From a checkpoint of a small transformer trained on Wikipedia: MLP 320 GeGLU.
Each number is 50 + 10 x the weight over its row's rms, rounded and kept within 0 to 99. Layers, rows and columns count from 0. The size before them is the row's rms in percent of the matrix's.

# up: layer 3 MLP up, 320x128, rms 0.402, rows 100-108, columns 0-127
# down: layer 3 MLP down (transposed), 320x128, rms 0.233, rows 100-107, columns 0-127
# gate: layer 3 MLP gate, 320x128, rms 0.378, rows 101-108, columns 0-127
up100 094:45 43 39 47 51 27 48 58 43 57 58 53 53 52 42 68 39 62 66 64 48 45 49 53 63 43 44 57 73 53 39 43 50 45 46 55 57 46 60 57 35 56 55 66 37 67 42 61 58 55 48 44 55 47 53 55 48 54 47 39 25 24 57 50 63 36 69 62 28 29 43 46 54 61 53 55 55 56 49 44 46 67 65 50 37 46 41 46 57 39 57 72 51 58 62 51 46 42 51 57 38 55 56 56 57 41 58 61 64 54 42 50 40 56 48 69 65 50 30 70 42 52 51 45 44 54 52 47
down100 091:55 56 50 54 45 43 63 49 50 56 53 48 55 58 49 36 59 46 40 17 39 67 51 64 55 53 53 53 27 38 48 49 42 47 60 46 46 43 73 57 53 43 33 60 57 39 63 52 46 60 65 54 49 56 57 41 48 63 70 50 62 29 61 75 42 40 51 64 34 64 67 67 46 56 60 59 37 47 50 62 36 61 36 51 49 52 49 56 48 72 46 52 44 55 25 55 48 42 43 50 53 47 38 53 45 55 48 45 31 60 38 42 44 48 52 44 52 63 52 43 42 59 62 58 44 43 48 57
gate101 100:49 46 49 54 53 55 63 59 44 21 48 55 37 43 39 42 57 46 48 77 30 59 57 68 40 44 42 50 50 59 52 48 52 56 44 48 63 36 57 43 41 54 56 45 50 39 77 35 61 40 61 45 49 74 66 40 30 54 33 53 47 52 55 45 53 37 40 58 49 41 62 50 47 44 49 48 33 48 30 41 57 63 53 43 50 53 56 55 55 51 57 61 37 57 54 44 41 34 52 54 61 47 43 58 52 52 42 44 57 67 48 46 40 64 41 68 36 44 47 36 53 61 33 43 51 53 33 63
up101 101:48 67 62 29 40 50 63 43 56 43 53 41 55 41 46 48 49 48 35 48 61 63 46 77 52 38 37 35 43 57 35 61 62 47 43 52 58 32 54 46 31 58 50 63 53 50 50 37 53 56 45 43 47 67 75 64 35 50 72 48 45 61 29 57 44 55 64 61 43 53 61 62 53 45 45 51 46 48 37 51 65 44 57 44 44 47 62 45 66 32 40 55 45 68 66 41 60 38 41 46 44 47 48 66 40 63 33 40 48 48 52 51 53 37 45 57 50 61 42 64 50 41 43 42 48 53 47 57
down101 095:51 54 35 44 58 51 48 57 67 27 43 44 46 37 51 44 56 41 39 53 43 50 59 43 48 62 63 33 41 43 52 63 59 34 32 66 49 73 67 63 45 42 32 50 60 53 30 70 48 51 42 46 52 45 49 50 37 52 49 52 62 28 53 52 36 42 59 36 57 53 69 42 40 48 49 62 41 43 51 62 53 47 34 60 47 44 58 51 38 50 34 50 48 64 58 52 63 42 57 55 60 59 47 37 60 60 35 52 72 44 44 56 48 64 48 67 44 43 63 52 45 55 48 33 67 41 43 49
gate102 109:49 43 49 55 53 31 51 60 39 52 52 47 50 47 46 50 50 46 54 81 59 48 42 46 49 64 46 65 50 67 51 47 59 61 57 59 46 48 47 63 38 65 62 41 41 30 51 50 48 45 41 66 63 60 54 59 36 78 50 52 62 34 45 41 50 49 48 47 40 47 59 44 69 54 34 39 51 51 43 36 65 65 48 31 60 64 40 59 35 47 44 49 46 59 72 45 29 53 50 39 68 47 55 53 65 49 51 37 52 50 49 47 40 77 61 65 58 49 52 61 48 41 56 55 53 56 53 50
up102 103:52 44 28 39 33 36 41 46 60 51 41 61 53 53 53 48 34 51 49 77 58 63 51 44 58 55 51 57 47 52 44 48 42 42 55 61 68 49 52 43 58 56 52 60 35 50 44 45 41 55 55 46 54 61 57 45 45 52 67 48 58 48 69 49 42 48 42 47 56 53 48 46 13 63 34 44 57 59 52 52 57 55 37 31 67 48 49 50 63 56 55 47 57 38 49 59 48 61 55 65 53 64 67 58 45 54 49 45 63 40 39 50 44 53 49 82 59 56 61 43 48 28 50 72 60 38 52 60
down102 106:46 47 71 56 56 46 48 33 42 52 51 32 57 46 38 42 37 62 73 35 43 40 54 36 58 42 31 43 51 41 46 56 36 49 35 51 44 51 53 55 42 38 39 44 74 55 61 56 66 49 48 47 54 38 27 48 42 50 63 55 42 58 37 38 52 48 57 45 50 52 42 32 48 48 52 53 51 43 50 57 45 44 40 53 50 61 73 59 46 42 52 31 46 59 53 61 64 52 38 45 55 56 46 49 46 55 23 48 43 62 43 52 40 42 61 30 38 50 49 37 31 78 49 42 54 44 53 42
gate103 080:38 32 63 38 60 51 31 66 45 61 47 60 54 31 58 37 54 27 73 54 48 40 53 57 51 51 58 64 37 50 58 55 39 74 40 49 42 60 44 47 61 56 47 53 51 55 65 43 59 49 54 36 37 42 59 39 65 48 63 46 67 47 37 51 44 57 50 59 36 54 54 57 34 54 57 38 52 66 46 30 57 53 46 42 43 52 49 40 36 46 44 39 55 59 55 37 65 49 45 51 25 54 48 44 48 50 40 51 42 55 46 40 50 57 52 43 40 39 61 55 33 47 57 43 41 65 60 73
up103 092:42 49 49 57 39 59 56 45 55 47 40 54 34 44 52 45 45 63 56 57 65 46 60 55 47 44 57 44 40 49 37 47 58 50 54 46 55 70 38 70 53 45 36 71 49 65 45 53 53 46 49 28 47 46 42 49 49 43 34 57 56 27 55 33 46 51 46 50 45 41 62 49 45 48 76 47 42 40 56 51 53 46 55 29 58 39 58 47 42 67 45 49 61 62 51 38 67 58 32 60 43 38 45 49 59 35 45 36 37 36 23 53 51 65 57 41 50 29 63 35 48 34 63 61 55 45 53 47
down103 076:49 49 44 44 36 52 55 44 39 58 61 50 50 65 47 48 48 60 48 49 51 51 64 56 59 56 55 34 40 46 50 70 56 55 49 51 51 33 66 36 43 49 47 50 63 36 71 43 45 45 50 49 63 55 43 54 42 70 65 55 40 52 39 65 54 58 45 44 59 65 30 57 52 20 26 59 39 62 53 56 46 71 48 41 44 52 45 40 60 29 59 68 43 56 44 64 37 38 63 70 56 44 47 63 61 49 51 46 68 40 66 52 50 43 40 51 50 66 51 55 51 44 37 51 57 45 44 50
gate104 092:60 48 49 39 50 41 55 43 60 41 59 60 09 56 51 50 61 49 44 37 45 38 42 53 32 58 37 59 54 50 51 56 43 63 61 48 56 50 38 52 24 65 50 28 57 36 67 50 53 44 38 59 45 50 47 41 48 52 48 44 47 51 56 47 49 58 45 38 61 48 47 56 44 53 48 41 28 42 39 44 40 60 57 38 51 71 43 38 70 52 48 61 43 56 45 53 45 46 73 46 51 34 55 54 46 20 44 51 54 42 54 53 46 50 50 42 68 34 35 49 42 40 50 41 46 38 42 48
up104 083:41 50 47 57 40 69 49 54 55 44 48 30 46 51 50 63 51 35 31 44 30 54 50 51 60 49 60 59 53 43 39 52 48 38 49 54 44 41 48 38 47 57 54 45 54 78 42 52 54 41 57 50 50 48 41 51 49 51 48 55 49 55 46 57 54 59 43 51 57 44 56 54 70 42 33 76 32 61 39 42 51 17 56 62 41 42 69 57 70 57 36 67 43 48 36 50 45 60 40 56 54 38 60 59 51 43 55 56 50 45 53 39 52 43 51 44 37 51 53 53 63 55 55 18 42 68 43 44
down104 081:58 50 44 44 54 80 75 55 49 51 61 46 55 38 57 57 48 58 61 37 57 40 51 67 49 52 71 40 67 56 62 50 58 38 35 70 56 72 51 50 42 38 32 51 51 31 41 47 44 53 59 38 56 34 50 50 65 65 36 46 70 44 48 47 57 51 52 63 42 65 62 52 61 60 48 49 61 51 53 48 49 42 49 57 41 64 64 34 40 61 54 38 40 43 61 48 52 51 48 47 61 63 48 49 53 61 68 44 48 57 50 68 50 42 55 51 46 33 50 41 63 63 45 59 62 40 56 47
gate105 104:63 48 54 35 41 65 67 60 45 49 51 42 50 53 54 53 57 33 37 20 60 57 63 51 25 66 38 57 66 44 45 60 34 49 55 48 52 62 39 65 44 53 50 47 66 45 43 70 46 60 56 64 54 40 54 49 48 41 45 58 52 54 48 38 64 56 41 60 31 39 61 56 57 72 60 68 52 55 48 61 46 54 46 52 44 33 42 55 37 50 38 59 39 42 69 55 43 42 50 51 50 45 42 58 64 35 46 47 49 46 40 50 45 58 58 44 52 26 57 52 70 38 44 53 44 42 42 60
up105 094:51 50 54 53 53 63 48 60 58 53 43 46 50 53 48 44 50 47 49 40 58 57 59 51 61 51 55 64 42 56 44 50 50 50 57 54 40 47 59 51 55 31 58 38 43 61 28 55 40 50 57 53 51 31 65 26 54 57 36 62 40 49 43 41 41 75 74 51 38 60 43 38 48 44 50 45 56 45 20 45 65 56 48 47 62 50 64 64 53 27 48 44 68 47 35 45 73 48 70 45 50 48 27 54 48 40 46 53 61 56 45 76 52 46 62 51 53 54 44 50 60 52 49 51 53 40 46 32
down105 093:50 38 30 52 45 54 43 38 45 55 53 65 46 68 46 50 52 39 67 61 54 35 35 65 65 57 58 39 43 39 38 61 49 65 62 57 31 47 48 54 51 44 78 40 44 49 48 44 44 45 58 42 28 38 45 52 56 38 56 54 54 47 68 41 40 34 57 54 52 58 41 66 44 40 55 33 35 45 58 64 55 38 61 50 38 45 41 58 57 47 61 40 48 38 40 38 42 49 73 53 50 44 55 46 46 57 50 47 59 54 48 42 62 29 49 36 40 53 53 57 51 55 47 44 67 66 54 31
gate106 100:31 54 56 50 59 60 43 35 43 57 53 56 54 49 54 56 28 50 63 55 30 35 45 57 46 36 58 65 40 32 51 37 64 39 55 33 34 40 50 58 36 65 54 47 48 63 50 38 45 47 68 42 53 51 61 56 55 47 40 47 56 60 44 53 44 58 41 48 48 59 52 36 31 50 51 28 56 43 48 50 56 54 60 57 53 46 32 63 56 46 48 66 46 38 56 56 48 49 41 36 56 34 18 42 46 46 51 59 39 50 43 34 55 67 66 48 56 41 49 42 56 44 29 67 45 57 55 51
up106 096:47 56 58 58 56 56 47 44 37 60 47 60 63 48 58 41 64 69 55 60 52 52 51 44 50 51 63 67 44 59 28 33 49 52 60 46 40 39 58 41 63 57 51 67 64 44 40 40 49 38 47 35 50 64 46 48 41 58 50 44 49 66 61 46 68 55 38 32 50 52 78 43 41 59 46 35 55 47 58 57 46 81 42 43 43 53 47 60 59 47 53 67 48 40 55 42 46 62 63 60 50 44 56 50 53 44 59 42 47 47 39 52 51 73 42 42 51 26 44 53 56 42 33 64 42 46 68 58
down106 101:46 56 44 65 41 48 67 36 42 23 51 38 53 54 63 64 59 35 48 49 39 60 53 32 55 35 58 41 65 50 59 43 52 51 51 65 39 60 36 42 52 39 58 68 62 69 41 68 40 48 40 44 50 51 48 65 32 52 45 41 37 74 43 45 50 56 35 61 45 57 59 52 55 52 56 63 27 52 39 57 50 56 48 45 50 72 43 41 63 41 51 33 62 54 52 57 51 37 57 51 55 66 54 41 52 41 49 48 62 53 43 43 46 52 44 33 47 58 64 45 49 56 68 55 38 52 45 44
gate107 104:55 52 48 58 39 61 58 42 55 53 54 54 38 53 68 65 61 51 47 43 52 42 46 32 39 52 56 51 34 40 72 48 35 45 62 43 47 35 46 51 52 43 40 39 49 33 60 36 58 54 54 61 48 64 72 55 48 54 25 48 64 56 59 45 33 47 72 59 58 57 52 42 53 46 39 53 44 62 50 59 46 60 49 51 73 32 25 54 34 52 57 50 54 61 48 52 61 58 58 28 28 50 40 68 51 67 65 41 45 52 51 53 54 59 54 45 41 58 57 54 56 52 40 57 57 61 45 54
up107 098:54 44 47 43 56 65 59 72 34 42 61 27 60 58 49 70 46 59 54 49 52 49 47 41 58 32 44 47 56 36 52 41 47 45 56 48 40 32 43 67 41 53 62 37 41 38 43 42 60 32 41 41 44 57 57 44 42 55 34 42 49 40 40 53 41 55 57 53 61 35 53 51 56 39 46 55 53 47 38 51 62 46 44 33 55 50 62 49 53 38 56 59 26 57 34 46 61 61 58 49 69 59 54 49 35 30 45 48 49 54 39 58 53 54 29 39 60 66 63 53 56 33 44 55 49 55 59 26
down107 093:47 60 56 63 64 49 62 61 49 69 55 43 55 43 49 49 41 36 35 31 54 64 58 42 49 43 47 59 48 56 50 57 73 68 59 45 50 34 51 35 68 50 38 50 56 48 56 35 37 48 57 57 53 40 51 28 60 48 48 46 35 65 68 40 61 63 53 40 60 53 61 58 39 55 50 61 51 57 54 38 50 55 45 65 54 66 41 47 60 53 52 43 46 40 27 58 64 44 34 54 43 63 45 53 67 72 44 49 64 56 32 36 49 51 51 73 45 54 50 55 56 56 55 41 38 61 54 52
gate108 113:53 38 55 46 51 48 50 52 38 38 49 43 57 60 54 28 61 28 59 42 44 65 41 68 33 33 57 71 35 40 26 53 52 58 55 45 33 48 67 58 52 50 49 75 75 51 52 48 57 50 46 56 39 51 50 45 55 51 56 56 43 45 39 59 42 46 54 60 61 57 48 35 35 52 55 53 44 47 44 48 45 56 66 49 52 57 70 39 53 49 37 51 38 45 68 45 35 29 49 38 51 40 49 57 65 59 34 60 34 35 57 42 44 56 41 52 54 61 58 42 52 53 53 40 46 48 66 56
up108 115:37 45 48 58 48 37 39 32 47 46 34 55 33 52 41 22 61 46 59 50 58 42 34 55 57 55 54 50 60 50 71 46 61 42 67 42 51 38 55 61 62 56 66 44 38 57 31 63 37 47 54 71 51 47 35 49 36 61 49 47 53 45 46 61 35 52 46 58 53 42 57 45 55 57 45 53 64 33 52 66 66 46 49 56 47 57 48 44 54 61 51 19 51 54 61 60 58 47 41 55 51 60 34 51 47 53 50 53 49 59 35 40 45 38 38 48 52 57 30 52 59 59 51 45 71 52 37 43